python train.py --n_layer=13 --d_model=128 --n_head=4 --n_kv_head=4 --head_dim=32 --d_mlp=256 --vocab_size=8192 --activation="quick_gelu" --norm="layernorm" --norm_place="pre" --norm_eps=1e-05 --positions="learned" --qk_norm=false --attn_scale=0.177 --bias="none" --tie_embeddings=true --parallel_block=false --init="uniform" --init_std_qkv=0.0513 --init_std_o=0.0 --init_std_up=0.0513 --init_std_down=0.0 --optimizer="soap_variant" --lr=0.00595 --beta1=0.95 --beta2=0.99 --weight_decay=0.053 --lr_head=0.012 --grad_clip=1.0 --warmup_steps=200 --schedule="wsd" --decay_fraction=0.767 --decay_shape="linear" --final_lr_fraction=0.05 --batch_tokens=32768 --seq_len=512 --doc_mask=true --train_tokens=202500000 --steps=6180 --dataset="wikipedia_en"
Each number is 128 + 24 x the weight over its row's rms, rounded and kept within 0 to 255. Layers, rows and columns count from 0. The size above them is the row's rms in percent of the matrix's.

# layer 7 attention value, 128x128, rms 0.243, rows 77-127, columns 0-127
size [ 94  88 113  98 106  91 103  99 104  94  87  94  92  95  96 102  92  86  86 102 101  99 113 106  96 123  95 104  97  97 102 104 102  99 101 105 107 105  94  97 101  91  98 104 101  94 104 102 110 107 108]
[[128  81  85 112 117 135 105  93 119 102 131 116 115 121 115 120 191 146 120 153 102 115 129 168 123 156 130 136 105 138 129  95  98 149  95 150 114 165 164 143 137 153 101 111 108 139 145 148 162 137 105 156 130 114 119 140 174 116  85  90 135 101 128  86 116 142 163 123 131 163 100 151 154 122 141 137 135 159 138  90 118 150  70 149 137 156 120 137 134 151 122 172 112 189 144 107 133 126  88 160 133 160 138 134 123 108 184 148 156 168 136 131 112 162 143 123  96 126 130 107  89 150 131 114 133 122 113 132]
 [126 151 119 112 107 156 136 103 123  96 119  94 116 159 155 110 107 125 117 122 156 125 100 179  81  99 138 137 121 140  74 127  99 121 154 152 102 156 144 135 148 149  98  95 119 105 115 155 142 115 140 127 123 108 121 136 137 109 153 171 136 181 156 123 148 103 148 145 158 107 136 127 111 114  81 148 131 128 160 133 146 141 188 120 147 171 150 148 115 131 115 113 113 127  73 126 151  92 128 136 162 167 128 143  88 146 168 137 164 130 119 136 130 150 156 171 101 128 134 109 122 113 188 118 121 144 111 181]
 [101  76 140 159 127 167 157 147 105 124 128 115 122  89  79 144 150  96  76 154 115 138 131 129 134  91 136 154 141 173 143 116 138 141 193 117 148 139 145 127 118 144 168 147 117 102 125 142 100 154 178 155 110 102 122  94 136 130 126 102 147 115  80 117 139 135 110 103 143 111 143 104 123 156  97 113 139 136 160 132 122 106  98 125 104 146 121 144 147 124 137 142 102 117 158 140 159 138 115 161 153 131  93 145 125 138 128 134 110 113 134 108  77 106 143  42 144 108 130 161 148 165 125 146 101 119 139 150]
 [144 140  82 110 108 160 139 153 117  83 132 112 121  84  72 140 111 115 127  93 126 137 160 119 115 117 159 113 146 122 120 102  96 146 158 124 176 134 103 113 125 117 127 117 108  89  96 185  87 133 156 109 202 134 154 130 127 132 146  98 154  94 148  94 167 139 164 125 121 129 124 136 125  97 127 148 153 172 117 139 129 155  73 137 119 140 112 116 115 150 111 137 145 120 116 108 172  96 124 131 142 153 129 168 149 124 143 113 122  96 126 133 152 169 115 147 162 156 157 112 122 136 141 152 118 108 158  98]
 [121  67 115  85 146  94  94 131 145 130 148 139 146  84  98 100  89 108 105 145 116  88 111 153 100 117 136 154 146 124  95 109 147 119 131 143 125 106 165 167 103 152 104 103 127 115 121 132 115  98 151 138 111 122 109 131 116  96 113 118 164 128 125  98 131 142 137 116 153 157 127 142 151 143 149 162 124 104 129 140 136  92  65 126 121 136 104 123 120 124 169 146 140 123 110 181 145 177 135 191 149 158 109 125 139 126 137 135  92 119 141 125  84 165 126 126 124 147 152 115 102  99  89 153  96 125 123 180]
 [131 125 118 137 142 141 117 120 142 176 146 154 114 100 163 151 116 145 134  94 114 134 149 117 148  88 125 102 165 126 106  92 141 149 143 109 123 162 135 119 163 109 180  68 123 145 118 131  91 117 167 152 106  90 123 104  86 139  64 126 116 183 125 160 175 169 128 117  88 137 109 108 144 139 132 169 157 129 124 108 109 158 100 120 106 130 120 112 132 143 140 159 163 119 136 173 146 117 127 129  92 115 116 121 161  70 112 133 118 108 145 138 131 124 137 131 139 126 116 135 114 135 128 109 123  91 181 158]
 [151 157 169 191 162 156  99 141 135 161 142 114 144 173 132 157 131 138 189 140 136 174 111 134  98 163 142 135 118 133 157 136 165 118 120 121 110  72 132 124 110 113 140 180 151 136 130 118 113 160 172 121 137 105 109  95 104 117 140 133 110  82  91 141 115 161 112 131 132 108 131 123 126  98  97 149 122 148 140 115 145 110 166 116 134 102 135 100 123 156 100 134 121  78 121 109 127  93 129  84  74 109  98 143 112 130 100 102 124 151 140 134 116  78 127 103 153 124 131 151 134 147 139 112 161 139 141 119]
 [152 145 149 180  96 126 174 198 148 129 154  85 101 203 126 101 155 161 142 144  90 107 142 129 122 148 107 107  96  79 136 137 135 147 111 117 173  83 131 138 119 103 113 168 127 159 114 122 119 168 135 119  84 156 127 145 100 131 113 147 105 121 125 164  93 126 121 145  95 121 165 111 118 117 125 138 106 114 160 114 103 141 116 131  93 147  90  86 133  94 136 137 138  92 106 121 105 115 124 140 146  99 119 135 120 136 116 152  84 141 133 119 127 104 143 128 133 138 160 119 137 148 163 122 137 113 104 127]
 [ 80 158 149 121 157 157 140 132 132 157 149 154 158 124 132  73  89 126  67 147 113 128 130 143 111 151  98 146 128 134 134 108 122 119 129 142 122 112 152 100 119  80 153 142 177 141 156  69 137 100  92 150  95 129 122 128 151 112 152 142  69 175 165  80 115  88 118 107 123 138 145 118 126 172 111 143 130 122 116 154 124 115 122  96 149 152 172 138 120 140  98  99 125 131 157 144 146 112 107 140 119 142 119 142 142 111 116 142 178 110  91 133 103 130 136 104 143 151 111  99 141 159  97  99 125 114 104 127]
 [148 139 144 158 131 144  98 105 147 126 118 145 114 138 128 138 167 101  99 120 122 160 146 104 123 157 141 134 116 159 104  93 149 137 124 182 136 130  88 123 118 123 169 125 146  98 105 143  93 128 149 114 130  95 131 158 137 167 144 129 147  70 131 131 161 126 109 140 152 120 112  88 148 159 171 111 128 163 135 112 102  96 142 146 140 130 131 151 155 153 149 139 155 100  88  77  91 149 143  96 141  95 152 119 112 113 117 140  95 124 108 115 160  79 134 139 154 124 112 188 147 143 157 124 185 136  98  94]
 [140 120 112 121  78 117 147 165 178 122  97 125 123 154 161 139 141 159 152  85 134 144 150 129 114 124 155  98 130 162  99 165 147 142 143 120 167 131  84 133 127 109 128 158 150  82 120 139  86 165 171 141 130  96 116 155  95 114 108 111 125 109  78 172 116 119 130 103  97 131 148 115 149 141 153 175 119 121 130 112 132 106 139 174 137 133 116 125 119  90 142 126 133 110 135 142  57 102 122 112 101 117 173 140 154 125 122 123 104 131 179 104 133 136 119 141 163 150 135  78 138 132 121 103 107 132 157 134]
 [116 138 126  93 142 127 136  92  94 133 141 120 138 113  85 153 133 140 102 156 135 155 124 137 177 133 126 110 131 121 135 109 122 138 104  97 154 120 145 138 155 109 128 153 105  79 107 171 147 146  98 175 129 152 131 133 112 125 140 152 109  81 131 139 112 139 125 144 143 141 116  99 125 166 123 141 124 147 100 117  87 130 152 148 195 112 148 158 154 139  97 127 101 138  80 121 101 120 116 125 150  95 141  96  91  95 104 111 112 118 115 125 114 137 140  69 161 112 134 177 135 133 201 123 145  97  85 103]
 [128 108 130 116  91 161 130 129 151 112 118 139 156 171 180 139 118 137  91 160 125  91 153 132 122 150 137 139 137 127 152 116 138  94 109 124 120 165 112 121 156 115 101 113 154 126 148 159 125 136 116  95 121  86 119 142 151 157 103 143 129 137 135  68  99 158 114 138 158 149 153  86 123  94 140 164 168 160 158 124 149 184 111 120 136  99 121  95 143  76 121 156 151 106 127 127 122 122 174 139 179 128  90 128 129 131 129 142  98 137 154 112 108 155  64 125 105  91 120 101 142 147 100 107 126 141 119 145]
 [112 111 137 135 140 165 159 151 126  96 128 123 112 163 155 139 160 112 101 144 137 137 140 125  99 102 133 121 104 163 152 105 155 110 118  86 127 142 119  81 132 113 204 136 109 135 159 146  96 132 139 118 133 164 126 154 156 115 140 126  96 141 125 109 157 135 126 142 115 122 141 115  79  97 133 173 109 113 111  85 222 132 102 116  97  99 112 126 134 111 111 129 116 133 174 135  88 157 124 179 109 156 123 131 129  95 120 161 128 131 105  97 140 131 116 163 115 106 108 135 119  97 123 162 116 143 142 155]
 [156 100 158 104 102 100 126 113 148 135 128  83 145 105  85 142 112 136  88 129 111 124 143 149 138 153 173 155 146 141 156  94 116 101 149  92 130 146 129 137 151 118 104 111 132 156  96 115  80 135  66 113 116  91 133 125 146 150 135 132 149 137 102 108 126 145 109 135 153 174 147  90 163 119 113 145 102 122 173 118 169 130 126 107  93 102 106 164 140 133 158 144  86 144 123 126 175 104 108 163 120 140 174 141 141 120 182 142  96 157 144 131 133 150 139 126 105 122 105  94 139 160 160 104 112 125 144 129]
 [152 158 138 136 134 189 149 141 133 123 120 100 138 124 141 140 130 157 129 109 109 147 128 133 157 108 125 110 153 161 140 139 134 114 111 110 108  96  92 155 131 107 154 122 125 104 116 164 122 136 151 154 147 136 108 114 134 119 100 148 113 133  71 200 146 121 147 137 114  97 120 141 162  96  72 130 112  87 111 118 118 127  98 144 103 179 122  98 103 114 116 122 133 164 120 109 123 135 166 119 128 107 134 138 160 179  93 102  91 113 104  97 141 129 130 113 101 176 137 159 150 118 134 153 132 120  48 141]
 [154 137 102 131 148 102 132 143 155 118 166 134  89 121 131 120  80 182 118 148 132 131  81 112 138 149  97 141 181 101 126 162 124  55  73 142 140  87 136 147 151 156  90 142 109 142 134 104 171 122 160  99 128 136 120 166 128 113 125 139 124 120 159 109 121 144 116 163 114 122 132 135 133 161 132 133 127  98 132 122 159 117 128 122 142 120 158  88 123 125 116 106  93 147 151 127 149 114  97 113 147  97 139 156 140 155 110 122 135 155  90 132  89 129 163 163 139 162 122 118 138 121  78 148  83 141 105 160]
 [ 92 104 202 121  86 143 129 125 129 103 119 144 117 132 136 124 104 115 114 128 135 114 125 177 120 144 167 100 136 125 121 124 130  91 123 137  83 147 138  74  94 139 116 139  84 155 146 126 128 122 100  76 160 123 115 153 182 131 146 124 137 105 144 136 120 118  92 167 153 137 132 124 148 105 139 143 111 120 169 113 102  98 141 125 129 154 129  84 124 119 160 136 139 101 149 132  77 127 159 163 138 117 117 152 116 140 134  83  76 133 130 100 109 154 127 160 127  98 134 112 125 104 121  94 152  92 127  70]
 [160  90 162 114  82 114 127  94 115 134 138 104 107 137  71 146  83 134 123 142 108  49 145 161 182  96 109 162 160 108  98 117  90 129 131 139 142 157 153 101 135  92  89 152 117 118  89 170 169 106 166  97 111  98 109  79 115 107 120 127 179 132 137 110  91 120 143  99 142 147 127 156  97 126 134 114 132 114 143 135 109  84  97 133 144 140 137 138 136 107 130 158 123 123 116 122 115 118 148 139 158 133 119 121 141 122 129 139 138 121 117 132 120 142 143 156 156 171 150 116  96 113 147 146 129 124 113 120]
 [110 151 136 128 122  97 124 158 135 167 140 107 149 155  82 155 105 103 130 145 163 131  89 109 152 155 126 121 143 114 101 115 145  93 102 129 157 159 134 122 105 140 106 152 143 162 113 148 122 116 137 135 137  97 147 115 143 172  90 114 162 114 117 176 131 119 108 151 113 133 114 112 131 115 133 138 105 125 119  89 124 119  96 180 108 138  90 124 101 126 139 175  73  88 153 150  92 137 100 120 175  90 136 160  96 115 131 128 149 113 126 127 210 120 108 139 106 166 160 101 132 103 137 151 137 125 117 114]
 [131 161  87 105 136 103 145 108 106 117  86 116 119 141 164  71 120 127 138 140 155 114 134 126 145 128  96 158  86 132 158 138 133 119 167 137 130 160 136 157 120 132 118 106 110 109 112  76 183 117 122 143 117 137 117 111 166 173 140 125 132 126  89 125 185  76  85  77 111 125 105 149 156 118 156 117 115 147  98 159 112 136 154 110 107 152 114 169 111 114 117 110 118 132 160 118 126 179 134 175  95 157 147 151 132  98 128  89 155 152 138 122 128 129 116 107 142 114  93 134 109 128 110 126 102 136 144 156]
 [179 166 126 122 111 115 129 112 147 105 155  86 102 116 113 141 132 141 149 113  71  73 151 152 119 123 113 132 154 133 145 164 144 113 133 130 166 122 108 181 133 114  92 119 172 133  93 112 140 153 128 171 174  99 134 129  76 143 113 111 125 104 133  92 118 135 158 135 120  77 101 138  91  88 188 140 109 130 105 100 111 124 145 146 118 113 106 133 131 165 133 116 179 144 121 130 119 123 137 113 131 136 167 117 124 110 116 133 126  98 135 134 172 143 148 135 118 135 158 143 137 127 136 123 122  81 126  70]
 [153 120  94 113 165 102 145 116 131 127 118 131 147 179 172 120 130 125 102 115 128 138  96 125 106 118 114 197 123 115 108 147  93  98 127 174 142 151 119 164 121  79  93 138 128 131 134 188  82 111 107 150 121 101 133 117 150 123 128 144 135 160 133 132  99 124 162 105 124 134 134 142 187  86 155 105 128 129  81 129  75  95 122 127 170 125 134 121 122 173 116  92 106 148 118 126 121  94 106 169  91 135 122 110 137 143 141 119 100 151 102 127 151 114 136 155 153 117 112 131 136 134 116 151 109 130 167 162]
 [128 116 155 116  99 128 136 180 179  86 157 108 125 145  99 118 116 111 130 160 145 119 134 137 109 137 105 107 145 135 136  86 141 110 171  98  94 151 112 131 119 171 141 125 113 125 110 118 132  97  69 113 121 121 134  94 135 159 101 100 124 142 145 109 123 161  92 157 101 118 116 112 176 143  99 175 123 145 184 145  92 114 135 142 116  74 138 115 150 119 114 101 142 141 145 134 142  98 138 131 159 111 122 131 172  83 174 132 143 125 150 173 143 178 108 114 144 121 151 101 134 115 122 131 125 110  92 139]
 [122 148 110 124 138 115  94 156 115 129 130 140 132 149 167 158 100 143 153  87 138 138 138 154 112 105 131 120 104 111 136  98 137 140 173 152 113 132 136 141  98 114 124 163 121 118 147  96 120  95 101  86 115  99 108 103 135 134 111 101 150 153 117 119 129 126 119 124 126 149 153 156 123 109 151 106 171 139  76 130  68 167 145 133 150 147 114 126 133  73  80 138 132 114 104 140 139 112  88 139  69 147 159 125 146 112 132  60 153 136 146 180 171 129 154 141 124 132  72 129 126 154 143 164 124 142 135 113]
 [123 126  96 113 163 133 117 111 149 127  92 116 120  95 107 144  91 102 135 149 137 115 130 142 139 171 120 102 155 110 150  84 164 136 121 118 107 193 113 131 126 133 144 104 123 111 154 132 121 150 142 101 125 140 159 108 169 141 103 129 105 151 136 118 145 150 156 125 112 158  82 149 178 171 109 148 174 198 121  79 125  83 156 126 119 108  94 128 105 157 133 103 137 133  94 136  99 141  97 120 119 150 128 105 137 117 144 115 131 130 138 114 121 126 155  73 152  79 109 147 159 109 131 118  93 123 147 158]
 [109 144 141  84 167  41 164 142 118 134 106 103 109 171 127 142  95 142 163 115 137 121 115 149 160 108 117 121 173 117 158 104 139 100 127  99 124 110 151 107 107 131  91 139 137 118  97 121 134 130  98  85 108 100  93 154 135 132 172 109 182 134 133 153 107 147 161 130 102 128 168 123 133 103 121 135 138 132 117 153 111 114 132 128 146 144 149 134 131 106 148 112 122 101 110 133 140 126 148 141 177 152  81 113 127 202 134 120 113 131 131 136 117 133 141 167 129 139 156 148 118 133 174 156  99  94 123 145]
 [151 112  96  96 113 125 148 133 132 147 116 152 103 115  72 161  96 105  97 125 108 166 145 142 110 146 152 133 116 184 159  59 132 140 140 104 155 156 137 130 142 112 169 102 150 121 150 150 130 153  94 181 152 101 140 103 161 122 133 153 188 112 140 128  74 119 109 155 108  95  88 111 136 108 120 154  94 124  93 108 108 152  92 114 120 124 124 113 129 169 143 127 130 133  85 136 123 151 128 167 141 148 112 106 125 127 154 119 142 106 137 144 131 137 132 127 122 161 123 169 110 112 167 136 147 154 116 137]
 [142 126 116 126 178  94  90 128 165 116 130 159  93 136 131 141 146 102 141  90 123 126 125 114 113 103 155 149 151 101 105 143 125 127 142 164 133 165 161 119 147  98 139 148 147 127 131 149 162 158 168  97  97 136  83 120 138  81 190  91 158 109 116 140 111 157  83 147 120 158 127 109 146 112 126 145 122 123 131 122 131 151 160 103 147 120 152 125 137 145 140 141 141 143 104 114  72 114 141 140 158 135 116 167 144 146  92 117 128  95  78 151 113 101 139 166 140 158 169 132  75 120 148 158 102 136 137  99]
 [105 103 120 139 123 114 101 103 141 122 106 122 132 122 138  73  99 139 133 112  91 155 125 115 107 135 152 108 118 122 136 126  94  96 124 136 170 153  96 126  98 189  92  75 122  97 134 116 146  99 123 124  93 193 119 134 130 151  84 143 184 120 139 161 109 158 182 132 129 148  79  96 120 123 105 122 149 128 135 149 147 148 105 149 145  87 105 132 128 106 127 149 139 117  89 138 143 128 101 170 160 143 134  95 120 143 160 138 164 156 143  89 117 135 131 132 129 114 140 108  89 150 115 106 108 139 101 105]
 [123 140 113 193 135 102 138 131 108 136 131 118 154 130 121 119 148  75 130 141 107 159 139 123 126 152 150 133 137 129 151 151 143 128 123 119 124 146  98 139 145 133 108  97  95 170 103 118 159 153  95 138 110 153 113 126 136 168 118 147  48 127 106 135 106 145 112 155  83 107 144 126 101 152 127 171 124 115 135 151 164 134  96 153  66  91 118  80 130 107  85 119 110 146 163 118 131 176 168 160 124 104 133 120 131  99 151 129 112 124 104 168 139 138 151 108 119  76 115 110  90 151 116 141 137 126 143 129]
 [124 145 162 129 148 148 145 108 148 144 109 178 112 141 135  89 103 188  97 123 128 151 136 108 138 131 129 126 143 138 104 115 112  73 138 148 133 106  95 123  70 165 140 179 114 129 135 130 134 117 105 151 134  94 115 100 115 118 147 141 133 120 137 176 115 103 115 160 117 108 128 134 169 136 108 108  79 110 129 124 152 101 155 129 127 104 104 135  61 109 106 140  92  98  94 165  97 149 164 108 153 135 135 163 110 140 126 141 125  91  97 133  97 101 117 137 113  88 135 132  76 130  92 149 119 138 132 133]
 [103 122 183 103 117  98 138 117 139  84  96 135 149 116 114 123 126 136  93 169 112 183 110 119 184 115 103 196 135 134 127  89 169 123 156 115 115 157 160 140 140 150  94 148 124 106 154 158 119 126  73 121 103 114 161 149 130 105 136 137 120 144 142 116 120 138 137 156 126  96 150 133 123 135 133 139 145 120 146 156 116 131 158 131 115 117 126 121  72 186 108 109 105 122 124 126  98 109 149 129  91 144 123 166 137 110 123 140 139 175 138 123 138 118 127 155 137 131 106 198  99  94 122 122  96 150 131 114]
 [153 148 111 146 123 133 144 138 192 133 129 131 145 169  83 133 146 103 108 115 134 153 111 133 128 125 136  85  99 118 131 105 152 108 142 138 145 149 140 119 153 140 153 104 105 149  47 115 132 105 154 135 164 135 129 128 160 128 137  97 123  97  99 172 122 104 210 144 125 155 112 124 147 183 104 147  83 132 152 118 118 100 140 119 123 160 105 102 104 135 123 141 153 127 132 114 135 134 152 174 158  84 139 138 144 108 105 109 120 123 155 135 133 163 125 178 126 135 118 152 132  94 122  81 136 138 123 131]
 [ 94 112 127 127  96 135 141 139 165 126 149 123 130 128 133 146 138 123 147  89 115  84 168 117 118 154 158 127 129  95 122 135 117 119 119 110 150 150  94 137 106 102 140 120  93  81 143 117 129 137 146 125 157 105 144 149 147 168 129 131 131 151 138 161 112 133 133 185  97 138 102  77 135  86 116 111 148 114 104 124 161  97 101 103 117 103  73  83 103  97 145 173 125 126 136 131 172 117 150 104 191 154  96  95 103 119  77 115 137 129 119  91 120 144 112 158 120 153 101 157 126 104 175 125 122 121 128 132]
 [100 122 188 159 116 147 182 142 137 121 128 114  99 132 146 139 106 134 115 115 119  96 103 147 157 143 106  88 136 131 162 119 154 150 140 167 143 120  81 119  81 120 141 121 133 128 156 141 134 153 134 117  39 104 149 134 122 149 159 142 128 124 127 155 118 103 165 103 160 129 131 101 107 121 110 130 103 109 155 146 131  95 159 122 185 105 120  97 111  97 105 116 109 105 130 187 131 108 148 131 134 151 117 125 132 131 127 128 103 134 123 127  98 114 171  97 125 132 103 134 160 138 109  74 134 145  79 144]
 [ 91 106  86 163 144 145 144 104  88 136 126 134  99 100 114 129 182 119  81  84 135 174 146 162 146 161 146 114 124 150 140 174 100 143 136 130 132 135 129 124 124 123 176 125 138  91 125 145 154 119 138 149 143 124 134 143 111 135 145 177 148 139 134 172 172 116 129 110 130 182 115 151  79 108 153 136 139 129 104 127 154 120 112 125 160 130 103 119 139 160 132 148 140 122 112 130 123 151 102 118 146 112 117 121 152 111 164 137 121 125 134 154 134  98 101  81  96 120 139 143  85 152  91  53 105 122 137 106]
 [133 114 101 145 146 138 109  89 150 144 177 109 117 131 107 162 114 133 157 170  96 116 117 138 106 170  81 109 113 152 177 105 115 124 134  92 129  93 126 154 137 105 127 113 176 155 141 100 125 103 145 170 149 143 123 120 164 154 136 124 154 182 127  81 138 179 141 130 163 127 118 114  91 128 176 156 133 134 114 144 104 154 123 119 119 113 128 187 100 169 134  85 149 154 136 133 127 135 100 152 111 116 147 133 143  96 116  88 119 108 116 137 126 133 105 126 145 119 104 158 138 131 143 128 131  64 130 129]
 [ 97 131 100 124  94 131 119 113 140 202 120 133  91 122 116 166 143 125 149 164 139 121 107 147 154 142 130 149 146 112 147 129  96 156 162 133 146 108 116 126 171 128 113 147 130 124 134 124 139 173  95 135 119 140 126 141 111 140 127  86 157  93 112 114 114 155 121 105 169 135 106  87  75  84 122  81 133 131 127 105 111 116 104 133 105 116 124 150 168 177 161 109 122  80 132 149 159 117 113 123  97 119 135 130  82  93 152 179 151 145 140  93 172 106  90 138 112 106 141 122 126 121 138 104 156 132 144 150]
 [106 121 139 118 106 143 133 143 151 125 128 127 113 106 115 128 110 130 144 121 129 133 138 104 158 115 141  98 139 127 153 134 145 163 153 111 122 128 118 142 121 165 122 126 172 148 124  98 114 134 114  92 111 164 114 113 113 140  87 181 137  94 167 153 186 154 159 177 109 139 144 128 139 134 131  98 108 117 126 149 139 107 104  92  93 131  81 157 127  78 179 114 134 137 164 140 147 147 186 101 162  92 161  63 111 116 142 150 148  85 128 126 137 138 149 153  96 128 135 173 123 118 149 127  88 131 121 101]
 [126 127 174 156 156  94 145 101 139 118 103 132 173 127 147 147 161 125 106 128  83 122 143 114 139 117 158 131 114 112 104 125 129 105 121 140 149 170 104 104 130 124 108 149 125 134 145  93 148 114 120  94  93 174 139 111 132  91 101 135 125 119 130 138 102 120 123 144 122 112  84  95 148 126 129 121 119 123 147 138 140 149 105 127 151 131 119 184  94 171 102 107 104 141  91 141 108 150 158 125  92 128 159  92 169  99 134 169 180 103 147 154 108 145 142 126 156 139 118 143 143 128 108  93 184  78 126 186]
 [145 156 132 143 111 109 159  83 163 133 152 114 101 100 100 158 148 163 112 135 156 110 123 124 119 119 144 121 146 121 109 101 116 112 131  97 139 166  73  94 166 127 125 128 115 176 135 141 100 139 133 144 136 106 138 183  80 123 143 110 123 166  87  92 109 108 119 147 157 124 130 113 150 129 132 123 128 121 127 112 158 144 109 126 133 115 125 104 100 139 124 128 125 123 134 148  57 164 120  89  90  94 136 151 123 159 148 183 118 138 105 105 172 139 158 146 151 186 118 118 148 111 112  87 132 157 142 106]
 [151 114 113 147 152 110 103 122 126 158 145 152 147 141 131 134 146 137 150 133 152 138 161  78  93 139 115 121 106 125 121 161 167 135  78 117 112 102 111 131 128 134  87 151 104 126 152 147 139 134  83 170 192 112 142 148 150 114 127  92 133 110 137 161 134 140 141 122 129 120 120 127 107 156  97 180 120 109 116 111  67 124 152 170  82 103 206 111 134 128 112 124 136 132 141 148 143 153 110  96 135 128 113 182 122 144 139  97 124 102 119 137 145 148 152 159 152  94 127 142 127 106 155 103 138 127 130  77]
 [ 97 114 121 112 138 137 139  88 144 110 110 151  76 193 104 185 137 175 147  81  94 132 138 108 139 106 135 105 126 146 121 121 113 179 166  93 127 106 130 113 109 134 109 127 142 106 133 130 143 133  96 129 145 118 118  77 103 125 148 135 150  87 121  94 150 126 127  99 130 100 141 139 128 145 128 102 111 152 128 104 156 157 145 148 138 163 106 110 136 131 148 105 158 132 141 140 157 130 131 150  99 143 127  90 166 129 125 143 140  95 129  87  96 132 148  67 137 152 155 139 114 146  78 134 124 104 161  83]
 [140  89 126 175 155 186 143 153 101 165 112 147 138  99 139 130 109 140  89 112  95 122 120 105 113 119  95 103 134 142  98 115 139 129 107 117 116 163 143 174 117 120 154 188 159 122 127  93 126 135 125 133 126 108 152 119 158  97 171  92 137 116 116 111 112 100 149 138 109 144  91 166 140 103 112 106 106 117 167 131 127  92 145 126 126 137 130 152 100 121 100 101 138 163 119 131 132 120 123 222 149 139 128 160 114 138 132 135 150  98  89 123 104 113 156 148 118 135 131 112  82 125 106 126  90 109 120 152]
 [118 127 137 134 136 118 103 110 105 118 131 146 154 121 126 108 158 165 130 130 134 106 102 100 117  90 108 127 124 165 106 147 153 118 111 132 110 157 154 105 122 118 160 137 122 111 137 109 125 117 103 102  72 143 124 128 151 123 181 120 106 130 155 133 118 127 143 167 114 154 119 112 141 211 156 155 164 139 115 126 104 141 132 107 157  89 120 167 145 150 111 139 115 179 161 152 154 134  88 101 133 140 142 119  80 129 116 126 169 162  72 141 113 171  99 118  97  94  92 153 105 133 156 118 121  76 123 124]
 [119 139 112 152 144  94 126 149  73 121 161 146 129 152 129  85 127 125  70 132 161 151 117 100 115 105 106 127 164 107  85  76 121  95 152 128 104 145 139 125 109 155 128 150 133  93 114 155 119  67 145 103 108 107 111 118 159  63 141 163 107 143 126 103 188 139 130 107 104 166 146 154 134 131 136 165 149 125 140 184 107 110 155 136  89 166 110 137 111 132 111 113 126 145 137 118 145 149 101 149 123 154 148 133 150 124 149 157 131 108 119 122 106 156 143 122 104 139 124 160  93 133 156 144 115 109 105 132]
 [124 116  77 130 154 163 133 136 154 147 119 149 152 138 127 140  98 117 128 149 137 204 149  62 132 132 142 133 123 107 127 150 111  98 125  93 156 138 137 116 119  91  71 134 115 126 137 159 141 116  90 168 106 133 130 200 130 116 146 128 161 108 149 133  98 136 138 114 117 114  99 131 101  82 157 100 136 135  78 100 140 129 125 154 118 128 171 138  98 136 130 133 155 145 133 132 110 140 104 100 120 116  82 170 141 148 109 134 135 109 103 101 151 120 119 114 142 129 137 135 112 114 185 144  97 170 108 148]
 [148 136  78 137 147 132 116 169 122 126 151 133 106 165  73 140 134 129 109  91 119 123 145 151 110 122 102 105 105 112 107 169  80 118 109 123 158  89 173 125  97 148 145 177 126 107 108  91 106 150 122 153 148 181 134 128 150 123 137 137 118 108 102 150 121 117  84 157 113 129 156  98 111 126 147 104 113 130 148 136 117 140 104 154 150 111  84 103 147 134 152 107 114 142 110 157 161 135 110 124 107 102 107 145 106 135 149 182 100 126 140 109 156  78  69 129 149 133 146 152 128 121 125 162 156 163 113 113]
 [136 158 119 121 104 145 129 106 137 112 119  82 123 136 146 198 133 105 142  96  91 137 107 149 116 162 186 136 162 118 178 128 103  94 127 169 131 125 126  74 161 125 106  98 163  99  82 149 136 146 129 157 105 107 154 141 127 142  99 143 153 113 149 121 115 118 142  68 127 146 133 127 120 132 130 149 138 124 135 145 145 127 133 130 124  92 121 158 112 160 136 103 111  84 137 120 108 151 108 117 122 137 179 136 145 126 129 126 116 172 136 178 164 160  96 115 176 142 114 153 123  94 139 158 155 152 127 126]
 [118 114  99 130  75 147 108 122 159 127 138  87 125 102  75 134 133  93 159 168 105 148 125 167 159 156 169  91 154 153 177 126 134 142 133 147 128 132 115 133 120 128 122 114 120 102 123 130 144 119 128 175 118 144 151  90  93 199  99 125 140 117 154 150 122 132 112 133 112 160 128  91 164 133 120 145 143 121 146 108  88 145 118 132  99 119 106  60 123 121 135 121 126 127 125 122 122 156 170 115 143 140 174 128 173  74 115  97 119 100 123 137 149 145 100  96 127 149 112 147 137 108 143 103 148 155 143 124]]